config.toml
norm_eps = 1e-05
qk_norm = true
bias = "all"
parallel_block = false
extras = ["local attention windows", "gated attention", "value embeddings", "hashed n-gram embeddings", "a smear gate", "an embedding shortcut", "learned residual scales", "LayerScale"]
init_std_qkv = 0.0607
init_std_o = 0.0152
init_std_down = 0.00759
learning_rate = 0.00421
lr_head = 0.00605
warmup_steps = 260
doc_mask = true
train_tokens = 122600000
Each number is 128 + 24 x the weight over its row's rms, rounded and kept within 0 to 255. Layers, rows and columns count from 0. Numbers have three digits each. The size before them is the row's rms in percent of the matrix's.

# down: layer 4 MLP down (transposed), 384x96, rms 0.265, rows 192-223, columns 0-95
# up: layer 4 MLP up, 384x96, rms 0.279, rows 193-224, columns 0-95
down192 092:152148131118175142174150128097113137142091172115136092115119143149136123102174181116128145146169082108132135155135079129095154080101102119128152114162165116106137126123127105097121129138132134172135128105104130105142122133128134154144153140137115151124165120127132161142171078105128139078
up193 093:165131094152069128137092113133149148122129083120125133157137107120132146113148116104138161104146162132124166128145164130141132168143109155175131114105138168183099137120133139098107108135143098147138122152131109109115158088125134098106134123053133137127099141128147150113100135173139160176
down193 096:107141143121113108177141147157153107117104112164120089127147120082121121167158154133122142098121099123116119119108117133110148210113108121138143136107127113125123099099145160082143103141145126129154150132160125092141159119130117099123111136122132099176108168117148139121093079125178095171
up194 091:159108136104158131105117133127132128147134079139096134145102117143173099104114081115163140117122161100126109161140158105111128148168148171125141134115146166089147117150129114146108098151170121117121110119138092166140166158086133122110147128106193121094157111143072133136112131124156136104
down194 095:085132110118169175130121122113115065132128149126130140110114134089098133151126120108090203158085154116125094142122115113093131148104113101126122104129157130156125138148119127174122113146125146126125144108165147139174125142153158184141117126124107110116097137109123117159148095132111144187
up195 098:174127110116123153092094118105114106151121101100093140153121119170117167132143102124111133123099121083088150088091112115165107194141127135092146168123131126159111141140143126156111124140153120145147062108090139164130142115138124109107138131130148139137175101122123117152090161129103116142
down195 102:155128110157120137088142140142108128145128101098099153154113145145143125130120116106138115105171128101123190151123125152119154133071141198074108177136146116125122123104163132117144134175109118110154058132087138163119149128129126106142131075160111121127135122132125131150102134129114114130
up196 100:106134136094145109133133159121142177143120097130127147134113104103174128106133138081126101124176164149152096154149147151160116143129141147135144124120100111111131130176116130096119125128165121138088129109171125126157108119107098139136116113121126098127043102153173113116104183128089137129
down196 097:128105093135167147106115103154125097143156132111114093175138140121107141123131132138107142102111134091125094070105094094091116221132148101099089097121134134165119104133139093118147104138115130166122096168133129104116140136157160130165136114139127128124152112126124127092135130168142128111
up197 098:107125139142090169130139137130132125190153131145169114129132130144107112103098111124125123138155141118184088139131107084107147160110152080127147129166098122112160152173109176123143148116091096107132140098117118122136140154105119144109134148125121122102098132100156092148071177114152123141
down197 102:099178111183123121156095119130123112144080111118109109101183105137086122107105112148150110116139111124117086125144152118124087139106179172096111144113151113089111103099092117146120128132112087130149115154099135127110146112118148119121142138118119118097138126127187165114139128101162093153
up198 093:114126134134129106159105139143127092158102140111086150162151113119134136096136144115161141138146122165111138122132179071129144136133166149178117091090156163114156116117113106102092126097126088116138140129101121131105110152169121112145131130105114121116111091126191120132109184150164121161
down198 094:139117141106141143154082085084123097143126137106125139156129110143108139128142182091130128135098097130074129177137133194117148112073166102126142141146141086132161128110143080129126103136117130124111124131122130083126127128138107098117183160145143112113164105120139120141112143120126145174
up199 092:128169090119120116173137096101102114128100151101098119121119148145106132169128116139119104168106119104114126138083116146129130182106132101126094130140147119120084154110115147125143123128141097124163122129129173128199109145129114183125131160115104081105134100165090142150108117147144150097
down199 091:106104165093081171118119108087110091165112138112128109132087155161104106192158152126139122106118158127122147113109142126100116132102125119177115134125148136091141106135155161094124131128090115107124147112101167112143122142098116138120105156133135092091128113156119118169184145126151155141
up200 108:152159142093148094175109157108113062126122136138097116122148096136146172137102151119170183160103126142130097144131145116114122173136174091153098112100156130140139147143116112136120125124155158160166093115139133153156121132149140152165123143105115082102114123131120135123142157117116138171
down200 108:135097141133128105132100147148119150123157147135179146113140134137111147083167208111136116142159099105158161116139105138152128132136098077164157165153124118128119160120125093070130125114080110144116147116152143156086119128121110159160150130108114119113109137147151157119078116115123121123
up201 092:140099109089103177148123114120135128128120112133095160118157124122170049096146131074157106148131167123134136139165125128151177108122136129169093132111133128141145087110122152119125145101087120131141107131114109124142132123137111139133153112123147115115135140086155088121081163153137187120
down201 093:114159164119118120150101163128125167116115135127130136145122113155099134142082173133142039126102133092159136115125084122130100057137160175154106152103127134145131125118114131113120112136146130115118147122121152101087157103108116108134114119088161158133151113122132109129108162099133087127
up202 107:103126144121107155133089160147123108146095116121157096127131111105099111164118119148103128141135131135159125128168113131156174150107145183182113149136115137132131115148121172150149116104174133156157134111153084124149125086163113130128153131130117121117081091150107102154103121124127121206
down202 107:101126111113131174165080129109078091147153071099103107145142099129111146107143105112114136109098089133126144134138114117104130155096089124159119105158138106092076127142173131095166133124148127149150176096144117094154128133116125131124120103144127087134079124127127141167124120130129101138
up203 095:108180095134101175148105129132138106112127163088139121137190141126144111155137097154091132138109135136086150131093128110121166170130142124132091144123092131123117121130122122116124109111145125152146135155141170133142146117170126139171082176164110149128087094086134125113099144154129096107
down203 099:090159172124145173084143148095112081149147133147127122122145130093145164142150062104157129134087166119086138107115143125130112124175144109116079107128121159139154126125125065148078127124152132146141115126143123108143112113126099113123152104140150162133112128152149116108132124149097132157
up204 098:146134156135124132149099086095099105109122114128118147145171137124134105149131117135145147128088107146156113081141139110154128169091143085118094124160123127073140127131148161145119102101119178143156135129165110124140134169175119102109162171080141147127121126101107134129095151105106125178
down204 102:123135140101189122150109125108095104108089109130117180115136126118137076113126134106133097064136095117146106095110102116115127156088134086129131126167118095122087131116104142148157155111101161161111162104142135093128106156105084151142147140108152112146143131120106143119112143114121131179
up205 084:108107130141154147161135138110129113100142120143083140112142125072142086126110090102125109107146156179147146136086142142100156127098143130171126089106120157139119114139159119134168154098121109122106105148149084117139172111136142135123134114162152117119128103112105045094144144130134096128
down205 089:140106117094100115140156118137142115162097134114153138168138139159145162117071155162126091133155127074141107148141143116152087083144138139119151166155144119130136127129140144101119128179151153137122156131104154167094087131137114141112123136120134125118132119135149126222116125133153161131
up206 098:128131129154115138110170073138122117174123160141150176136172168099131087093138108114157137183117130108113149138119147159136114120128128144105131133113151151071140128128137158132107088124096132121133148103167149125135102110137164104159066173084091139146110131135103120123129115133122148124
down206 098:138139140115108129158179131126121129142145114138167159126138141121088107104193116129125118170139136170082130142133113150119134067150099157128139130080132134087112093129106127154113093123076149142105160155147132124137095112087123109150128136077124154135155106146099141084132154134133148121
up207 099:179150117145090145107095107112099157145144128165160141129099170153123155154085089115154113136135156158146134100100133158107100143162106126121108141144150132139152131132083135084158137114103130112128111122137102156127097159116107148109132125133091131131091123140193128124144165097163173125
down207 102:123117140074104157159113125133102083110159113128106134119120167148143160118111164128153133138127122099130139136150156104142121132148078099141144100127146123149137146122096033129156116101117160160130135116190111149126101158105106134181103097126140121162112127160129146137121123143121140111
up208 117:142180092106129142172156134076124132119125148114110121160122125095156111108087101113148098123116160189157126116138147100119122126113190086109099129124193140144145106133107165112153163134106158120146107164148112153111107121107121131143129128119145138102135122120138119117144118116156160176
down208 105:175123136151105133145152122095141131110121136098153141138112155115117078106132052137149049106124118136105120147114135115110141106149131133160090126153133129117138130088122193133135106157148166094124119141154109133151058136104132133117158127117112146126132139136141111111131113096123108173
up209 090:122122077103118144137125129098132155100114095102092116152157133083119111124133136082126114108077129117159119139112128124107119146144128112124173096128184143134143113134157110075134117130119152090184131099135117136161135168112115120120097119145155078098134152113150129141069161156104121138
down209 092:133129168156166134146149138162136136136157119158151165098112146143193148107086109109132140147177148113124102076119153114136152121125116165128121135100079134132109118163082119141084154137135119149088122154121159129128125084157156167135117129124114139151126090140124139100168101110149131153
up210 100:134154133109124156153130089100156134115122135162117128140132148140109129122139151139120120181130130126144048135112108099111112157115112121114141184101110119157129183137131170110151125109200179136139115152137170107116129133155142118112132150116073111117131111120123139151131099158114174132
down210 100:090135098125071153122138145117147135109143177119151152171108098126095160134101197107158133097128128144197112156142150150127129105145142110131139155112116125137104143075154131117106154125105159116130168142120125123086119170140123127134127117087117112117127125086136127133152092156145158144
up211 102:104111118141126129116077113100145106159105125173133132143124121098178069122107082118169119150165110122137165137150137126155163156129114133116173131107115164088152124127168129120131102170131149126168128136126104132140134096146167137115110107083128108115120093126108130123133136109176158173
down211 103:143133157097128141130133130110140104147126184161104070096116116177165122138146137140132144138137106109115118079157129119136115122087086101118153141107136140103112110104123088144139116207118126101123139131104132150148142162131166108118129090116132157138099121152124151180094123121139163157
up212 099:141090117115136141153151124137128130122106075152110135147114112127120117121114129093170131117106122149127129122161147115128119143147191160110167101163112153177095179146154115116169154164101116146111118181150128123109108078136147119152162142111139126133159112144118110104106148148110183165
down212 097:118150104088154106129088149113156106135144134097136075105128108134149160146139125130086114115152126111146111124101128142163165103117131086129093129103185126100163104117116182128076165140155153136140097127144136125163090139107134137117105077151116121110127115085148121119144119124156085124
up213 095:105142101143124152112144075154115114108113139110171177123139132112127143121100148136155108166112125155120131090106126132156159132132119165122117144095068116134109135174127157133141107141162095138124121125115121106080115119132125118112115181096127160136161105098108133084119165169124106187
down213 093:117124133119108160117121135136141180118105147092148146153166166119127135107134136121147132123130131071100138083117138172121123087164124120104183136112080168113085113108108130118125121110160091129118109132140119149159139126148145118162121123128135154143140093105083203110126137118134135178
up214 109:131140152101127115148074093115142141149151128141125115127140096131124142154144088123118115110069147120186133081133111127151097140116157149102138163097144175143123115137121130129116146102117158133134131103098113106191121134166184143078110115108141144126136130116176128104091142131107101159
down214 104:165099126134130126125098116161121127143123099107163117131105135147143173158164110089103109072117148128142136172125088131182158076132100118085133146132128131138125095151088119132075142141162121121161120121133109113168142120102149125135139134107156107076127143106120103152088152099139144123
up215 100:144149159114102139163158139097129107134137126171102177122111136138132102142141127111131144125108113137124116118090097123155141117125149196141180139152125172115084159120130163080175140138114094125102096113106095125156112094135111138105099117107088150134073130128155116115089136128149119132
down215 105:123128154185103156165135136123132091147106122108176109127136166145129120110232110110133184086116171103118129184136119131130148109123169156130161129113119158151117100123141092095097140135156131132105132134140105144135118124144132121133134101135137111147114118143150104151137132130111155107
up216 101:096098147107054140133107115083130110150109148097131113132158102121150139164140067118111136149094124099133111122155120134147104167166145046170150121112124141113161171107117154127072121141139117153131132116120109099116120116133110155142106111123126140131122113089127103118134117122134125157
down216 103:127115135118124089093117152186126129103121092111143150118112097116160121102115136120132117121161091126161117129114137158101122135129149112144142139114129100087158118136144126141135138174191126117124105098107154138107103125140081130116119127131170169119134062161157124109171132054119135115
up217 089:133144148150075118179070167124093107151128096122092098131162127091165100097121112138133124102169139113156127149123148132155142128197127134175145112125101143169148130149099124128139097106131120136133117120113141131105098167118119113142161127137122126135128150087170114129152120100139153166
down217 094:123115052138112153132173094077120100091114111126109141164102116121117087120111128123119150157104162135120133096121128095139099154091169067128116092137130120152116147110170114095138078162155116135115128125101099101115143143139149146119121147141122109155143132094103150137144147126138110159
up218 113:086128109107090113101111117150106074140139083141076137098137126111157089156129114097184136158149132112150128125139116121147111119142156127134142138109175131166154101140111183118131139137159137120182100167123127113139126090161115142144118086140119135083128115122173105138134127153140119107
down218 108:156107192129073100118192179145118131118111103106121119087112110129104123121134111092127161108172128133152141116125090136116094101114124163134100096123123126135088123125123135132140115135156101151161149145131092115115128120129118097142163106131149179143142136111135125116160149074159141089
up219 106:124119130146135147108104117139132115159174110134164138137172130149166113114137071133138106142141127119110104081093171144160158149135121143131136137111109123109166150113133153128107147131103084090138094133123109176134099112131169143148087125105101162120154141130135127091143203125123096157
down219 105:134069107157146140136162109114107115135173113135179103117104110120132113162087109135105099133137153137129122127089154141120142148131119132096131120123114136115106129157115118144111215075087133118098141091154142155124124083130153097122109117112093138116155126113120127139111117097116173169
up220 106:078135128147127156109123105096141126131153146130158161121211139137135137094112085114157146160123127168145159118097145156114135131182133137106148123147132118082129105158118143157121114125136094121126120099143123184128132121131134107125109161111125107141125101151083139172141171076119106130
down220 106:110160111116115153110110079097116173102151144092108137082143090109143111096117122113117122095093159136110115170105145130126145120175132154058123113134124094132149107146132124158098098116161133132142132108131120138095103124109161139120115143100149114168128098113099105150114148078139086148
up221 099:144126137096152122097127127151192116137152143159118150175097174143142108149127088130131126147159177097141083103088158120136121132149118143112156153148162167101133138184123162147114103119149090091136130132131143113131117132123143174108125159132147135125156104132093136162141107131167134099
down221 103:168122131128198144104138152117149144116188125141105148105131150194139115098153141153111137143098143117127100128105113106091128132136129119087146109103143093110118134153110101182113142149130146128150167144145157113086127115135115157131100161189110102136146143103107130085126129152132118133
up222 118:112138109107133124161106157124121142153115113103144155132138130117122124124095097139138141130123128161144087081119132103139161178109153076173144107078159119091173173171152124128108129094114121117163133129149067099110116120143123108099105114130163123137098116121100125115120160149133170157
down222 104:103116139106188144144134166148126119135139151127106134106115080145103148135129118141121166125154131117124123100151092161095098139132118111141129069112114122067139149119134074137099143133121125143129172128129113064068121126135137096174131151103096118152116160148099150121144135097132139148
up223 098:099132152122125120186124154106165116145116134145150128127090146139110109110079132145107161109128133114132135106132116144162117106148136111122083193121168161130137128152075129112131124139161131127157127170169148135165131125123105101119112142097113143113129074111136081158078098159123139093
down223 096:131114140128131074135119150129141149129062103136162124117163139120092106092113179111102159130150112112112145095122129140082170031116129134112125150132158091102144147135093145142117131132107119137141139160160133139108119152085118096124111147117121150119134141123126143129131101086112119096
up224 103:128111122148136153106149085125170146128136144144115157137151166117092135146145132150168155140099129118156101147128139089139124161160158121112133125131136167156176116122110133152131105139117146165164076123141110111146151137177160175085175195146146110108122136106110125116106118136150126147